config.toml
n_layer = 13
d_model = 128
n_head = 2
n_kv_head = 1
head_dim = 64
d_mlp = 1024
vocab_size = 1422
activation = "relu"
norm = "rmsnorm"
norm_place = "pre"
norm_eps = 1e-06
positions = "rope"
rope_base = 10000.0
rope_fraction = 1.0
qk_norm = false
attn_scale = 0.125
bias = "none"
tie_embeddings = false
parallel_block = false
init = "normal"
init_std_qkv = 0.0442
init_std_o = 0.0442
init_std_up = 0.0442
init_std_down = 0.0
optimizer = "muon"
lr = 0.00927
lr_mult_down = 1.5
beta1 = 0.95
lr_head = 0.00479
grad_clip = 1.0
warmup_steps = 200
schedule = "wsd"
decay_fraction = 0.834
decay_shape = "pow"
final_lr_fraction = 0.0
batch_tokens = 8192
seq_len = 256
doc_mask = true
train_tokens = 96040000
steps = 11724
dataset = "wikipedia_en"
Each number is 128 + 32 x the weight over its row's rms, rounded and kept within 0 to 255. Layers, rows and columns count from 0. The size above them is the row's rms in percent of the matrix's.

# layer 3 MLP up, 1024x128, rms 0.348, rows 507-559, columns 64-127
size [ 87  85  84 127 119 114  70  85  95  85  82  69 124  83 102 117  88  85  97  74  97 123  99 113 103 106  90 104 107  91  97  75  97 115  82  88  88 115 105 118 128 126  98 115  76  87 115  98 100 107  93  86 112]
[[168 187 179 146 109  89 168 138  79 131 138 149 209 154 118 144  97 148 105 117  98  95 184 142 185 169 157 138  75  91 157 175 172 159  88 185 178  96  98  82 149  99  78  91 116  80 111 143 119  76 152 116 141 164 136  46  89 152 118 135 121 147 117  95]
 [144 143 151 126 114 203 155 117 110 153  97 144  90 118 116  90 105 118  99 105 141 114  79 134 112 174 132 124 125 149 142 135 165 143 120 133 144  71 108 162  78 158  89 147 164 104 138 130 118 102 101 136 119  79 125 128  97 113 147 167 135 125 203 187]
 [109 105 143 104 136  91 207 102 107 134 157 113 129 167 145 115 120 144 122  66 132  93 114 136 106 138 113 121 109 110 120 176 163 112 108 155 132  77 102 145 107 143 120 131 133 138 115 136 148  67  83 140 129 134 190 125 140 104 209 103 188 167 127  99]
 [151  56 139 180 151 140  81 163 190 132  97 169 155 144 172 113 161 103 194 127 110 117 172 100 110 129 163 117  47  83 122  99  46  31 123 100 101 140 139 153  90  93 173 101 116 132 167 106 132  86 102 163 165 140  99 142 133 156 104 141  96  96 175 139]
 [123 153 105 178 168 136  30 137 128 120 112 182  89 112 119 119 145 100 186 186 114 140 199 108 124 202 134  90 109 116 129  85 187 133 122  99  97 133 126  88 137 159  63  99 146 121  76  96 139 167 160 108 193 106 162 138  61 107 147 144 144 184  99 130]
 [ 94 107  88 147 114 153 168 160 161  73 120  75  62 125 144 137  90 138  76 154 155 166 166 142 117 139 133 119 154 119 165 160 161 124 171 114  81 182 108 120 158 111 115  51 132 166  83 121 144 194 148  95 130 126 154 140 111 131 110 182 133  73 123  82]
 [131  42 181 175 148 123 112 114 120 129 148 118  75 118 100  97 166 139 141 120 132 113 128 128  99 135 133  76 116 144 109 137 155 124 113 135 147 112 111 118 154 133 178  78  99 128 108 174 183 158 155 117 182 108 200  79 114 174 105 134 122  81 126  78]
 [ 86 166 155 142  88 147 155  85 143 107 120 113 103 135 110 189 145 150  88  86 155 125 153 161 164 128  88 191 145 124 147 149 124  95  81 134 162 144 136 141 114  43 167 116 127 150 136 144 143  64 177 117 140 118 172 143 158  79 149 183 140  96 124 134]
 [132  73 103 116 174 103 128 102  92 120  92 105  90 124  97 105  85 162  84 165  80 101  74 198  84 114  72 169 140 142 113 196 118 118 142 113 119 128 120 175 161  96 183 133 107 167 165  46 142 123 121 148 132  62 116 139 148 147 178  82 123  92  91  98]
 [150 116 125 170 152 155 131 170 144 143 101 146  98 141 101 127 140 137  85 108  61 166 126 174 110  63 149 112 121  98 106 116 159  99 134 101 172 165  71  99  80 137  67 103 154 110 128 123 113  87 126 102  75 132  94  82 108 133 174 128 194 125 121 145]
 [117  85 152 165 120  80 111  89 140 119 119  90  91  94 115 106 174 119 124 153 105 110 112 153 117 124 119 179 127 131  83  93 108 123 161  88  86 126 144 137 148 142 101 167 161 124 164 137 131 116 135  91 105 141 132  24  77  89 143 131 144 175  65 147]
 [128 127  68  81 118 149 130  90  80 134 146 155 142 149 128 147  92 162 131 131 145 166 115 176 119 103 118  73 130 136 122 121 155  72 170 131 132 161 172 101 159  95 161 110 134 145 150 139 131  63 135 103 134 153 177  75 129 160  53 175 149 117 149 135]
 [100 159 128 148 115 157 119 158 150 120 146 127 104 114 111 141  78 149 160 144  85 134 121  57 118  60 153 133 168 128 161 134  70 120 119  89 115 146  97 132 140 152 142 160 126 157  96 113 128 135 137 135 143 137 139 107 125 101 210 120  94 133  59 129]
 [130 158 148 108 165 110 125 114  92 173 115 155  50 107 138 139  96 152 120 102 102 161 143 126 153 107 155 127 109 187 112 176 108 136 106  98 148  87 130 112 132  65 186  47 181 130 149 169 108 140 118  79 139 111 143 133 154 193 152 110 154  82 107 106]
 [ 92 130 146 121 120 102 108 194 146 110 183 127  43 133 153 168  93 194 135 136 119 155 117 168  93 121 137 118 150 149 104 131  92  54 143 114 100 144 139  96 121  87  93 116 118 151 154 158 161 126 113  59 131 164 176 120 106  91 106 135 142  94 142 170]
 [152  53 138 112 110 108  96  96 163 134 160 163 122 135 154 154 138 116 180  99 134 146 129 120 103 109 152 144 147 159 141 154  97 129 111 119 117 120 163 151  82 131 140 100  75 154 160 143 126 134 159 121 160 106 126 122 143 198 130  85 129 110  66 131]
 [156  99 109 150  88 124 184 109 208 126 133 107 137 114 108 185 115 175 165 114 133 124 100  68 139 120 162  94 185 187 135 116 117 116 114 149 176  82 101 196  36  97 118 107 162  77 138 143 153 101 154 148 111  94  50  56 133 144 134  90 139 111 121 115]
 [ 96 148 130 124  98 153 145  83  74  99 161 130 118  75 181 146  95 140 169 118 100 143 149 105 107  93 138 102 166 134 100 117  90 128  70  97 138 137  88  63 182 158 192  94  83 148 168 153 135 131 106 128 149 129 115 137 107 157 125 145 113 117  44 138]
 [140 181 128 130 143  79  77 118 116 109 135 131 113 187 159 157 140  98 134 109 201  98 149 149  86 140 123 191  89 138 155  70 219 104 148 125 175 120 160 131 146 120 139 138 109 110 196 101  82 103 187 147 173 143 116 150 173  87 141 134 127  53 152 106]
 [117 107  81 149 148 161 158 110 144 173 172 113 104 135 158 142  83 103  97 108 195 104 112  87 141 154 105 148  80 152 160 134 123 139 149  95 166 155  94 141 213 139  86 120 137 115 169 155 184 105 157  83  76 130 124  93 156 105 133 121 133 117 126 148]
 [181 134 122 191 142 121 162 189 104 136 131  90 135 152 154  54 112 125 171 123 150 124 151 116 167 132  74 137 140  98 151 118 106 120  97  86 149 158 121 114 116  96 162  93 174  82 146 225 152 162 152 124 154 156 121 126 148 120 128 153 103  91 121  97]
 [104 166 141 107 202 163 133 145 138 138 148 123 122  99 132 110 137 117  62 134 151 116 120 200 122 164  93 166 117  65  99 142 135 123 145 112 124 107 123 118 139 136 122 106 155  91 150 172 133 150 144 149 178 190  84 135 112  57  69 161 131 128  75 138]
 [127 118 110 151 177 166 141 173 120 169 143  69 144 111 112 176  92 176 165 123  58 106 124 147 111 148 106  94 125 217 111 127  99 164 160 136  84 136 107 123 146 101 197  56 152 146 144  99 151 151 144 134 129 148 177  96  57 185  96 116 109  79 130 122]
 [137 171 131 117 132 141 144  76 130 105 169 148 139  69 160 151 117 123 181 137 127 148 125  89  95 136 157 186 145 188  55 137 109 105  99 163 104 134  84 104 181 116 199 115 183 123 185 176 162 133 117 102 128 142  81  96 112 133  74 165 104 206 114 156]
 [115 177 113 174 132 150  59 127 139 134 163 114 139 125 169  96 146 119 131 126 128  81  43  92  44 131 141 157 125 142 109 175  89 140 147 139 135  95  81 154  84 142  97 112 199  75 150 159 159 130 127 146  98  94 120 158  57 120 192 100 104 168 131 133]
 [ 90  86 117 102 182 150 122  94 119  91 129 127  94 125 187 149 127 139 125  79 126 150 145 111 151  96 159 107 120 199 182 177 164  96 152 169 116  94 168 150 146  83 129 139 175  95 161 130 149 110  77 108 112 110 161 153  96 102 137  71 123  75  81 130]
 [139 166  99  86 100 105 121 115  83  74 100 160 126 100 109  89  84 116  97  28  96  89 115 105 117  89 127 175 171 101  77 147 142 122 226 157 100 124 162 165 130 165 110 138 116 115 159 120 140 112 170 131 120 164 160 131 112 182 100 116 132  80 121  97]
 [120 157 111 167 106 129 144 173 116  94 161  85 127 109 141 104  94 126 173 109  89 100 130 182 146  75 190 162 108 127 143 165 130 164 144  73 132 109  99 158 127 153 159 165 101  89 118 102 132 176  70 101 168 108 174 192 141 124 109 122 115 124 112 128]
 [133 137 126 113 139 136  93 134 202 126 128 139 163 119 136 119 123 141 167 113 147 156 100 144 124  78 133 110  77 166  89  68 146  88 156  67 208 103 117  83 142 118 135 107 142 166 131 175 151 109 128 100 102  98 102 132  77 107 131 143 113 163  77 160]
 [124 148 164 101 101 138 104  83  75  58 141 135 138 205 189 161  40 116  86 103 157 106 149  98 118 114  95 143 120 135 128 121  93  95  81  93 150 149 111  82 126 152 103 123 102 131 118 136 173 172 136 125 118 110 127 152 110 141 203  90 112 120 104 161]
 [156 113 117 110 133 141  98  93 109 109 160 113 119  83 131 144 113 167 165 123 108  40 104 160 176  82  94 145 116 153 118  90 207 145 144 122 166  86 119 155 159 113 148 171 134 143 135  71 104  99 156 187 116 135 184 134 170 125  94 198 117  99 109  68]
 [153  88 150 191 113 212 102 143 162 114 167 121  86  76  99 134 158 144 117 141 148 158 192 101 129 140 142 131  79 100 141 152 183  85 127 115 175 130  92 214 146 117 117 133 134 153 136  89 164 159  95 104 147 156 133 118 161 174  69 161 124 119 154 162]
 [148 168 134 104 128 149 153 170 112 111 127 162 118  90 121 164 113 137 137 169 134 127 115 141 133 146 112  94 137 132 164 102 114 118 150 136 161 102 148  58 151  70 130 169 115 100 171 148  36 134  92 143 186 133 131 144 128 131  86  96 147  73 107 171]
 [100 132 127 110 111 113 177 115 141 167  78 112 142  53 175  69  92 134 111 122 136 153 132 106 151  97  88 189  95 110 142 101 181  85  60 103 102 130 136  86 153  98  88 100 144 115 173 140 189  75 176  96 162 142 149 142 146 146 122 133 171 135 140 114]
 [131 169 141 130 182 163 104 148 118 127 135  83 134 151 135 111 117 119 117  90  94  93 161 200  69 103 186 157 136 149 149 170 153 174 124 174 171 118 123 114 164  95 133  96 119 104 142 125 145 144 152 170 180 158 142 164 160 184 138  88 134 153  78 109]
 [153 161 117  96  90  72 142 120 145 159 106 127 167 160 141 142  69 112  75 107 107 146 177 173 123 135 117 123 199 131 158  90 102  77 110  95 125 167 175 117 145 118 127 102 131 108 171 150 131 106 103 127 133 160 106 146 114  64  93 177 127 105 138 173]
 [118 120 112 124 122 139 184 181 129  94 168 125  52 147 104 136 106 109 123 140  90 151 179 167 151 204 151 157 129 134 118 103 132 148 170  35 110  94 142 126  90 125 161 169  78 190 134 119 157 117 129 109 136 139 143 125  88  87 157  65 131  74 176 161]
 [163 118  91 124 141 111 127 149 102 165 156 105  99 122 107 155  99 104 140 135 116 128 114 123 132 145 119  66 140 115  86 110 126 173 132 127  47 152 102 135 111  87 110  93 167  44 114 113 154  90 104 129  94 161 184  64  53 129 121 109 131 123  94 124]
 [104 155  73  96 106 144 162 147 165 102 141 115  97 127 149 143 134 134 133 106  49 172 142 149 138  91 116  89 201 167 125 123  99  80 206 134 134 103  80 125 150 119 109 136  99 151 135  39  93  55 169 109 154 166 172 159 103 182 113 129  72 129 145 116]
 [119 165 102 130 112 126 136 125  78 135 105 176 124 155 109 165 135 118  85 160  65 109 130 154  77 114  79  48  94 102 178 120 166 108 107 142 111 122 130 113 162 157  95 136 148  93 129 124 157 107  71 131 161 150  98 123 135 176 115 126 166 161 112  62]
 [150 146 141 147  96  83 142 129 196 103 159 123 141 105 129 158 122 113  96 112 125  77 159  88 106 153 167 181 132 127 174 123  59 103 134 122 158 121 125 157 181 161 131  73 144  84 166 117 103  82 169 135 154 161 151 144 122 138 134  97  81 143 108 163]
 [117 121  88 142 134 128  84 157 114 114 126 152 181 143  62 145 111 189 110 135 130 113 131 130 135 134  89  57 142 149  63  56 174 106  70 151 214 147 110 146 126 113 128 124 130 153 131 130 115 105 167 117 128 107 153  88 128 175 129  84 178 167 107 160]
 [ 88 108 188 146 148 155 171  81 160 156 165 154 146 126 128 117 142 177 112 171  69 102  92 112 140 163 142 134 102 120 173 111 131 107 166  62 133 165  91 118  93 128 135 101 156 121 104 126 138  88 128 137 160 106 139  87 149 165 141 126 103 121 126 125]
 [173 117  69 105 116 109 111 109 123 111 127 127 131 167  70  99 110 163 156 147 101  78 134 168 119  83 143 139 108 129 113 136 109 123 119 160  89 129 109 140 160  16 128  96 129 144 145 142 107  64  89 109 177 112  89 103  82  71 102 162 155 124 138 183]
 [101 148 163  97  75  86 116 180 193 134 140 141 157 128 117 121 106 124 139  72  99 117  43 124  69 139  93 177 137  53 139 118 102 139 158 125  94 115  88 117  85 167 163 129 116 131 126 113 117  66 137 115 185  81 130 135 111 154 125  71 147 106 135 150]
 [149 138 107 109 155 165 129 120 126  62  83 148 109  44 101 183  91  98 108 171  99 151  98 137 119 123 198 131 103  90 102 133 163 145 102 136 117 138 100  94 112 115 113 120 145  72 125 116 142 140  90 128  62 121 109 138 124 153  78 141 138  64 119 145]
 [111 158 147  88 134 145  98 108 162 130 122 112 118 156  62  75 101 148 118 143  95 118 142 119 138  93 137 139 255 134 161 158 174 121  62 113 107  63 154  74 117  75 124 111 156  86 105 158 160 171 149 141  96 134 120 142 146 140 108  89 166 130 125 136]
 [153 120 182 130 147 115 168 146 132 131 111 154  67 126 150 131 122 146 141  62  83 131 116 138  88 103 155 118 131 110 176 168  86  90 156 178 140  82 120  91  94 141 196 171 189 153 158 167  52  99 117  96 153  88 154 113 149 136 114 175 147 140 134 241]
 [149  83 167 141 168 125 163  94 146 100 120 136 126  93 114 149 103 115 149 122 192 176 119 164 163 138 169 121  85 138  97 143 167 126 108 162 100 155 113 111 197 140 130  78 137 169  67 198 179 148 108 118 102 170 142 131 105 159 214  78 124 138 100  98]
 [166 143 111 124  67 136  64 102 141 106 142  39 144 126 187 157 141 115 128 111 166  88 157 184 181 113 123 129 170 167 128 121  87 114 136 148 122 123  96 160 141 129 140 163 153 147 161 155 102 139 118 158 137 115 116 139 102  84 167  87  88 148  93 197]
 [136 191 162 200 133 157 158  97  76  53 187  93 123 163 157 130  95 109 180 140 138 129 108 119 146  75 135 118  92 125 129 124  50 147 111 141  99  84  96 173 140 126 125 142 127 159 160 168  92 101 117 170  63 161  90  77 129 177 157 151 141 155  94 143]
 [154 142  99 126 139 123 206 168 147 149 166 106  66 143 130 124 137 102 151  95 104 109 146  91 163 154 137 109 163 196  86  95  96 101 117 142 120 130 157 114  75 137  97 128 189 121 161 108 122  69 111  96  91  55  96 117  99  55  79  95 139  67 128 150]
 [105 255 149 114 139 140  85 109 147 108  98 126 165 141 117 163 137 144 143 117 117  89 130 199 140 167 128 122 127  97  88 175 156  69 159 130 176 107 168 147 153 118 155 151  98 118  95 113 109 136 135  95 120 100 127 109 172 113 127 107  53 153 130 106]]
# layer 3 MLP down (transposed), 1024x128, rms 0.179, rows 507-558, columns 64-127
size [ 87  88  84 112 116 114  78  86  98  95  84  79 118  85 103 107  87  92  99  78 114 111  91 118 103 105 106 109 124  95 103  80  96 112  88  91  98 113 107 113 112 123 102 107  85  95 112  96 104 102  85  94]
[[129 151 137 153 121 160 198  70 134  91 147 160 128 165 120 146 150 173 146 108 105 139 162  67 105 145 178 142  79 156 169 173 137 118 179 155  68 105  89 151  78  73  99 133 116 103 112 129  93 116 153 113  72 125  79 125 110 152 161 189 167 135 106  68]
 [127  68 136 177 129 114 146  79  89 118 112 121 142 181 114 163  94  91 147 129  80 145 140 184 165 117 129 202 139 186 125 170 112 116 144 118 133 137 144 144 150 128 149 136 104 110 153  70 161 154  58  65 124 136 102  88 185  44 156  97 143 169 160 131]
 [137 161 136 122 193 186  86 135 104 133 137 137 102 164 149 144 132  96 118  86 156 127 132 144 121 111  93 116  95 137 104 107 103 140 119 100 122 103 148 123 132  38 153 168 108  79 164 126 163  93 146 126 116  47 183 135 184 140  68 173 167 136 123 150]
 [ 85 122 109 127 116 132 122  92 116 152 148 147 178  80 149 141 105 170 150 187 102 129 142 152 112  94 142 195 155 145 160 159 138 160 168 172 102 120  93 124 101 130 124 117 141 112  93 119 137 125 183 150 148 168 102 157 182  79  89 164 177 151 169 102]
 [124 174 166 153  84 100 141 140 122  87 132 134  41 171 150 159 147  92 148 112 136 160  89 123 156 131 155 125  42 171 132 173 148 138 109  88 129 164 140 185 146 110  88 133 124  83  77 112 113 128 157 118 157 148 148 136  91 186  52 121 178 161 151 118]
 [160 136 109 188  67 157 144 165  93 100  86 173 139  97 162 114  91 117 141 107 140  85 137 157 117 102 151 117 116 147 115 136  95 151 164 133 147 105 142 162 123 114 115 110  50 104 152 133  91 156 131 111 139 113 120 156  66 120 148 133 179 136 114 125]
 [134  99 179 142 130 193 103 107 121 144 107 173 167 124 189 100 141 178 120 126 144 190 108 158 127 173 101 121 133  29 136 167 131 201 152 125 146  70 126  94 111 118 105 114  77  92 157 109 155 171 130 126 121 155 149  93 166 133 113 123 129 106 119 139]
 [102 165 135 108 108 108 130 198 149 101 177 143 163  85 119 105 120 167  96 130  98 207 156 133 121 135 153 168 144 144 102 162  90  91 119 143 163 138 137 159  73 110 165 148 131  96 159  55 151 126 132 158 125 131  85 187 107 136 150 160 107  66  77  59]
 [108 116  86 163 134 123 200 146  50  97 122 150 114 146  87 113 150  92 172 132 132 126 111  96 152  80  88 177 123  88 161 105  88 148 140 148 131 171  92 163  65 134  92 164 142  80 128 126 162 110 117 150 115 111 190 122 126 115 132 103 133 148 121 122]
 [156 151  96 151 130 132 134 131  87 166 183 138 117  86 126 173 140  80  73 147 133 172 113 130  93 158 144 128  94  88 102 123  85 108 161 180 174 106  82 172 157 128 138  78 130 150 129  93 100 200  86 167 149 133  97 145 151  66 152 100 202  92 108 142]
 [128 111 152  89  94 115  54 129 136 105 130 172 145 168 151 128 127 126 174 130 144  81 113 167 161 162 152 121 141 136 142  76 142 114 141 134  43 140 167 156 111  94 124 127 113 114 149 121 103 178 110 172 106 118  96 137 148 166 110 170 160 115 174 137]
 [112  78 128  81 126 154 100 178  93 149  89  65  87 125 123 159 145 113 129 113 138 138 160 123 165 112 114 133 137  97 143  93 126 139 186 100 148 130 204  79 158 154  77 151 116  98 126 108 104 108 162 145 136 145 150 147  92 119 158 153 199 130 143 147]
 [141 147 113  69 114 102 142 125 109 140 129 139  94 138 149 146 110 102  63 122 123  92 120 217 137 153 107 142 216  82 169  73 158  84 147  90 151 134 109 169 100 156  78 135  84 134 108 155  78 171  94  94 123  94 127 154 126 123 128 199 117 165 131 126]
 [106 126  76 186 139 150 140  81 115 149 135 172 160 154  99 144 162 175 131  80  87 108 149 138 132 156 122 104 141 122 105 187  95 118 100 215 205  86  90 124  84 144 123 141 166 151 106 169 164 130 158 147 134 123 155 102 132 131 171  63  74 130  94 127]
 [132 106 142  97 152 146 163 186 144 164 116 165 196 158 134 155 121  77 111  34 152 103 143 190 108 149  79  93 119 152 104  79 151  85 154 166 125 106 104 164 141 125 122  88 152 163 125  99 142 132  70 141 148 118 188 135 101  76 151 158 151 164 123 167]
 [131 169 148  84 118 131 153 145 156 120 109 163 162 180  89 194 129 115 204 100 126 164 129 133 153 132 144 156 130  85 179 111 175 174 129 133 123 167  82 170 147 139  66 143 152 155 135 150 156 153 104  99 139 175 141 126  81 196 124 103  89 163  88 135]
 [ 98  83 199  99 145  87 129 129 122 169 121  48  98  84 159 115  98 141 133 132 188 108 158 150 117 181  73 123 168 114 146  62  82 130 137 197 136 122 125 125 133 169 156  70 159 119 170 110 107 143 204 132  60 183  98 142  98  92 105  87 101  93 130 149]
 [203  95 149 162  47 110 107 118 113  87 118 129 137 117 146 110 142 143 113 160 128 148 130 124 142 117 156 126  66 122 145 153 166 113  66 157 185 136 137  94 202 166 184 200 143 115  99 134 161 146 126 140 136 126 106 104 179  94 162 126 167 111 162  68]
 [133 160 126 111  61  80 166 167  94 144 115  87 117  72 106 133 134 116 109  96 131 168 111 143  54 150  94  95 146 127  99 164 113  95  73 132  63 122 128 111 111 185 148 104 144 215 138 122  96 100 115 154  99  83 106  93 144 110 117 148 160 166 152 153]
 [161 144 110 132 125 177 176 137 108 105 143 141  94  90 145 155 130 158 107 126 136 120 104 100  73 151 126 116 137 144 122 110 131 112 110  60  95 127 124 143 159  51  88 212 182 114 104  57 114  80 159 169 108  68  96 122 181 157 121 135  87 144 120  97]
 [190 170 108  72 131 107  88 124 113 139 162 122 119 183 138 144 131 123 176 150 102 158 121 190 137 129  83 165 144  75 157  83 146 118 112 136 108  86 129 136 122  79  89 179  77  91 114 153 193 155 143 148  96  67  98 154  60  79 120 106  96 124 176 120]
 [146 154  81 130 124 136 117 153  43 134 179 107  94 150 143 122 125 101  95  96 125 160 147 138 160 122  99 130  96 151  97 164 109 103 129 100 114 141  93 126 143  97 125 178 127 170 139 202 162  61 122  76 139 124  88 146  96 107 174 122  89 169 155  58]
 [158 149 173 163 113 111 102 152 151  98  88 118 129 131 124 136 155 103 105 122 131 169  59 104 168 123 121 203  87 100 158 107 145 194 141 129 155 108 130 115 174 163 108 132 103  90 129 136 120 156 136 142 129 104 172 124 139 178 222 164 170 112 152 130]
 [129 133 150  90 109 174 140 127 198 125 106 157 166  95 110  88 141 153 153 190 151 133  76 149 112 129 101 108 163 184 164 102 135 135 125 168 124 115 102 127 147 135 160  51 171 150 125 174 115  84 117 123 154 149 125 157 131 109  78 132 146 175  67 187]
 [164 149 206 107 102 156 140  73 121 108 119 121 114 112 131 128 162  49 130 121 125 176 138 102 108 159 160 169 129  85 115 117 155 125 142 147 158  94 143 117 138 120 163 151  99 133  83 103  95 190  60 153 126  61 119 164 121  79 116 100 113 132  83 140]
 [175 156 135  78 109 130 180 174  91 175 153 154 121 124 131 107 136 161 177 160 109 167 153 143 127 131 144 157 138 149 185 152  78 127 182 165 131 166 191 101 114 101 189 167 118 158 121 167 137 154 135 152  91 102 147 170 128 105 154 129 143 127 102  96]
 [ 80 133 130 104 110  93 156 107  85  62 185 181 168  87 119  63 139 210  85 137 126 157 144  92  77 154 138 129 128 151 114  98  89 138 166 112 112 142 125 152 164 156 110 185 136 116 106 176 136 164  83 175 117 121  97 177 126 141 117 111 165 151 113 144]
 [107 129  82 116  83  79 127 142 106 119 112  99  97 142 110 145 104  92 154  86 160 139 117 131 163  85 115 145  44  54 140  58 163 155 112 140 147 159 113  89 111 133 127 144 160  72 137  99  52 161 193 148 169 100  76 140 151 133 104 132 169 146 100  61]
 [143 164 134 137  74 124 125 177 157  91  81 115 156 105 132 158 155  99 146 111 121 112  88 127 121 131 151 170 137 128 164  91 182  67 130 123 117 171  70 146 147 136 118  92 120 158  96 138 192 134  84 130 129 118  92 125 143  94 157 115 192 146  72 126]
 [147 113 142  82  91  24 147 124  99  62 110 126 161  36 155  97 164 144 153  98 126 179  89 131  71 172 136 132 175 173 150 105  68 125  94 131 142 169 162 155 132 144  64 124 101 155 123 139 162 163  91 145 158  89  87 134 159  95 122  88 147 158 111 151]
 [142 160 127  43 138 117 127 131  98 162 191  91  85  93 143 110 129 181 131  59 118 156 151 129 130 100 156 127 144  62  93 178 146 152 109 155 109 125 117  96 146 177 104  85  84 104 154  93  81  79 161 156 161 140 147 121 177 172 120 200 114  67 122 173]
 [142 118 190  98  56 112 147  87 107 117 143 117  81 160 182  94 165  90 127 148 158 147  73  92 115 129  90 137 105  88 139 167 120 137 166 137 166 140 169 101 154 148 156 106 135 100 144 115 110 195  73 108 125 144 147 180 136 141 118 110 123 114  81 165]
 [100  90 145 119 114 157 114 163  96 139 102 144  82 146 150  84 141 110 172 103 187 145 117  65  92 133 112 110 166 118 128  48 118 128 153 132  89 150 185  82 116 169 112 167 119 102 158 138 146 132 140 102  78 171 158  72 167 169 162 136 144 138  89 123]
 [132 129 156 116 106 191  74 140 135 105 125 123 186 137 139 188 119  67  83  65 212 119 123 130 179 186 121 120 106 115 113 141 190 107 141 159  88 119 142 133 176 168 171  97 105 121  96  73 143 180  98 111 145 121 164  94  86 185  84 170 132 128 104 135]
 [201  87 104 133 138 143 173 146 176 126 177 149 174  84 162 136 171 149 116  67 117 108 115 129 101 128 126 163 135  77 144 119 211 192 130 145  99 109  81 142 150 172 108 133 112 106 148  70 107 159 138 104 126  94 114 127  81 100 181 157 123 154 145  60]
 [165 149 126  62 133 135 149 101 171  88 168 135 167 130 152 104 117 116  87  56 115 145 131 163 125  75 167 144 140  65  86 118 107 130 124 141 119 112 136  80 132 176 149 146 157 119 164 157 102  89 101 176  95 117 126 185 106 158 124 219 172 134  65 152]
 [136 133 123 103  31 159 155 178 160  85 115  89  97 137  91 150 153 130 145 165 129 169 177 123  57 135 129 175 137  94 120 110  43 115  67  84 127 161 162 172 127 110 139 139  84 136 149 105  88 118 130  88  89 156 114 126 106 155 131  91 139 110 139 120]
 [178 125 126 102 146 127 205  88 118 134  59 110 143 137 127 107 144  95 164 136 114 150 139 161 116 130 166 144 134 111 164 118 144 174 130  77 136  96 148 108 100  97 147 165  40 128 173 139 126 152 158 112  89 168 157 203 138 149 200 117 111 133 143 198]
 [185 129 169 123 139 155 134 133 157 158  94 121  83  92 190 169 112 178 142  57 164 144 132 112  87 104  98 143 179 116 135 149 148 121 137 135 174 131 168 161 112 152 122 177 148  86 135 176 118 163 168 187 159 117 122 153 100 159 105 184 111 146 117  84]
 [165 113 141  72 138 169 127 130  81 137 164  79 115 141  79 136 129 191 125 166 120 152 120 167 106 131 143 144  86 144 133 144 162 142 134 134 129  71 140 140 170  83 119 172 113 184 151  63 175 147 156 155 159 133 131 106 138 168 168 124 101 136 186  98]
 [176 156 147 142 128 154 134 122  80 197 166 152 160 146 134 142 111  74 111 110  98  92 106 149 128 119 118  98 189 143 196  90 132 173 111 152  82 149 106 135 180 128 156 151 142 132 100 135 161 193 107 183 154 115 119 137 189 188 135 108 124  95 128 110]
 [ 80 113 152 109 128 207 128 167 102 181 128 149 137 114 112 140 139 202 168 120 138 105 113 148 121 153 122 175 157 135 156 152 189 168 162 122 133  87 183 184  75  63 115 174 142  73 111 102 146 148 155 111 189 117 158 153 158 128 163  97 168  88 104 145]
 [195 114 170  84 112 125 158 125 149 177 132 117 100 124  55 142 181 180  89 140 127 169 152 132 109 136 126  80 161 183 140 108  93 169 168 127 103 175 100 159 139  98  72 163 136 139  90 165 140 158 145 159 126 104 183 142 106 131 127 159 121 151 136 124]
 [117 133 195 148  83 110 139  96 123 103 132 113 190 133 150 175 173 166 139 136 141 160 134  95  82  77 143  82 126 115 104 157  96 150 181 126 159 114 131 104 163 158 161 119 137  94 112 116 145 116 179 104 147 171 143 123 116  54 161 148 139 145 131  87]
 [ 81 128 172 146 124  49 214 142 136 144  98 107 143 135 117 123  98 108 154 172 161 137 118 105 140 150 108 156  92 145 159 155 103 116 148 128  96  82 114 135 127 183 140  97  93 117 154 122 146 163 143 132 113 116 165 146 134 149 132 136 118  57 149 176]
 [119 156 123 127 162  89  95 142 138 130 119 101 167 106  74  82  66 148 133  79 172 125 169 106 145 143 131 102 154  67 133 141  72  95 113 104 131 133 114  57 173 165 153 162 195 162 112 130 172  89 129 110 178 137 117 138 119  83 128  65  75 164 176 108]
 [108 163 103  62 125 159  98 112  86 128 139  88 133 156 142 159 105 184 157  64  81 101 155 199 163 108 175 134 147  89 163  89 122 107 131 153 157 125  79 108 147 127 106 136 153 144 156 157 147 103 102 153  75 161 151 151  95 132  84 146 166 164 175 100]
 [125 169 148 101 151  89 124 130 109 125  99  54 129 118 108 160 100 144 106 125 154 142 162 182 175 167 125 151 109 148 189 178 158 103 166 138 167 146 155 153 101  97  96  94 125 142 153 142 162  54 137 117  46 104 126  95  78 155 126 119  65  61 170 107]
 [120 107 128 124 110 118 194 164 153 114  81 122 116 166 112 111 164 141  60 139 184 164 171 108 189 156 166 132 136 125 158 157 159 153 153 142  79 191 153 123  75 114 174  83 194 115  97  41 151  93 135 177 159 141  87 124  88  91 156 137 180 157 113 137]
 [170 170 117 179 103 131 128 114 100 145 115  64  69 144 164 163 107 177 130 120 148 127 112 137 106 134 124 160 127 138 170 130 181 142 114 158 153 200 147 126  42 155 156 139 127 163  90 141 133 137  91 157  81 108 135 130 101 147 169 119 161 140 119  87]
 [168 104 100 107 159 135 142  85 158  91  92 105 113  73 115  49 108 103 169 112 153 136 110 141 121 125 111 168 145 106 134 154 152 105  80 135  99  88 160 119 118 120 115 132  91  64 150 138 115 161 133 168 138  73 114 213 155 153 147  83 138  70 115 133]
 [126  55 155 114 144  82 154 120 116 170 165 137 110 158 134 109 127 151 111 105 147 111 156  98 189 167 144 101 173 157 160 112 115 106 178 166  81 138 188 183 145 121 119 150 110 107 131 112  94  73  73 149 123 135 143 144 168  96 115 156  99 166 180  73]]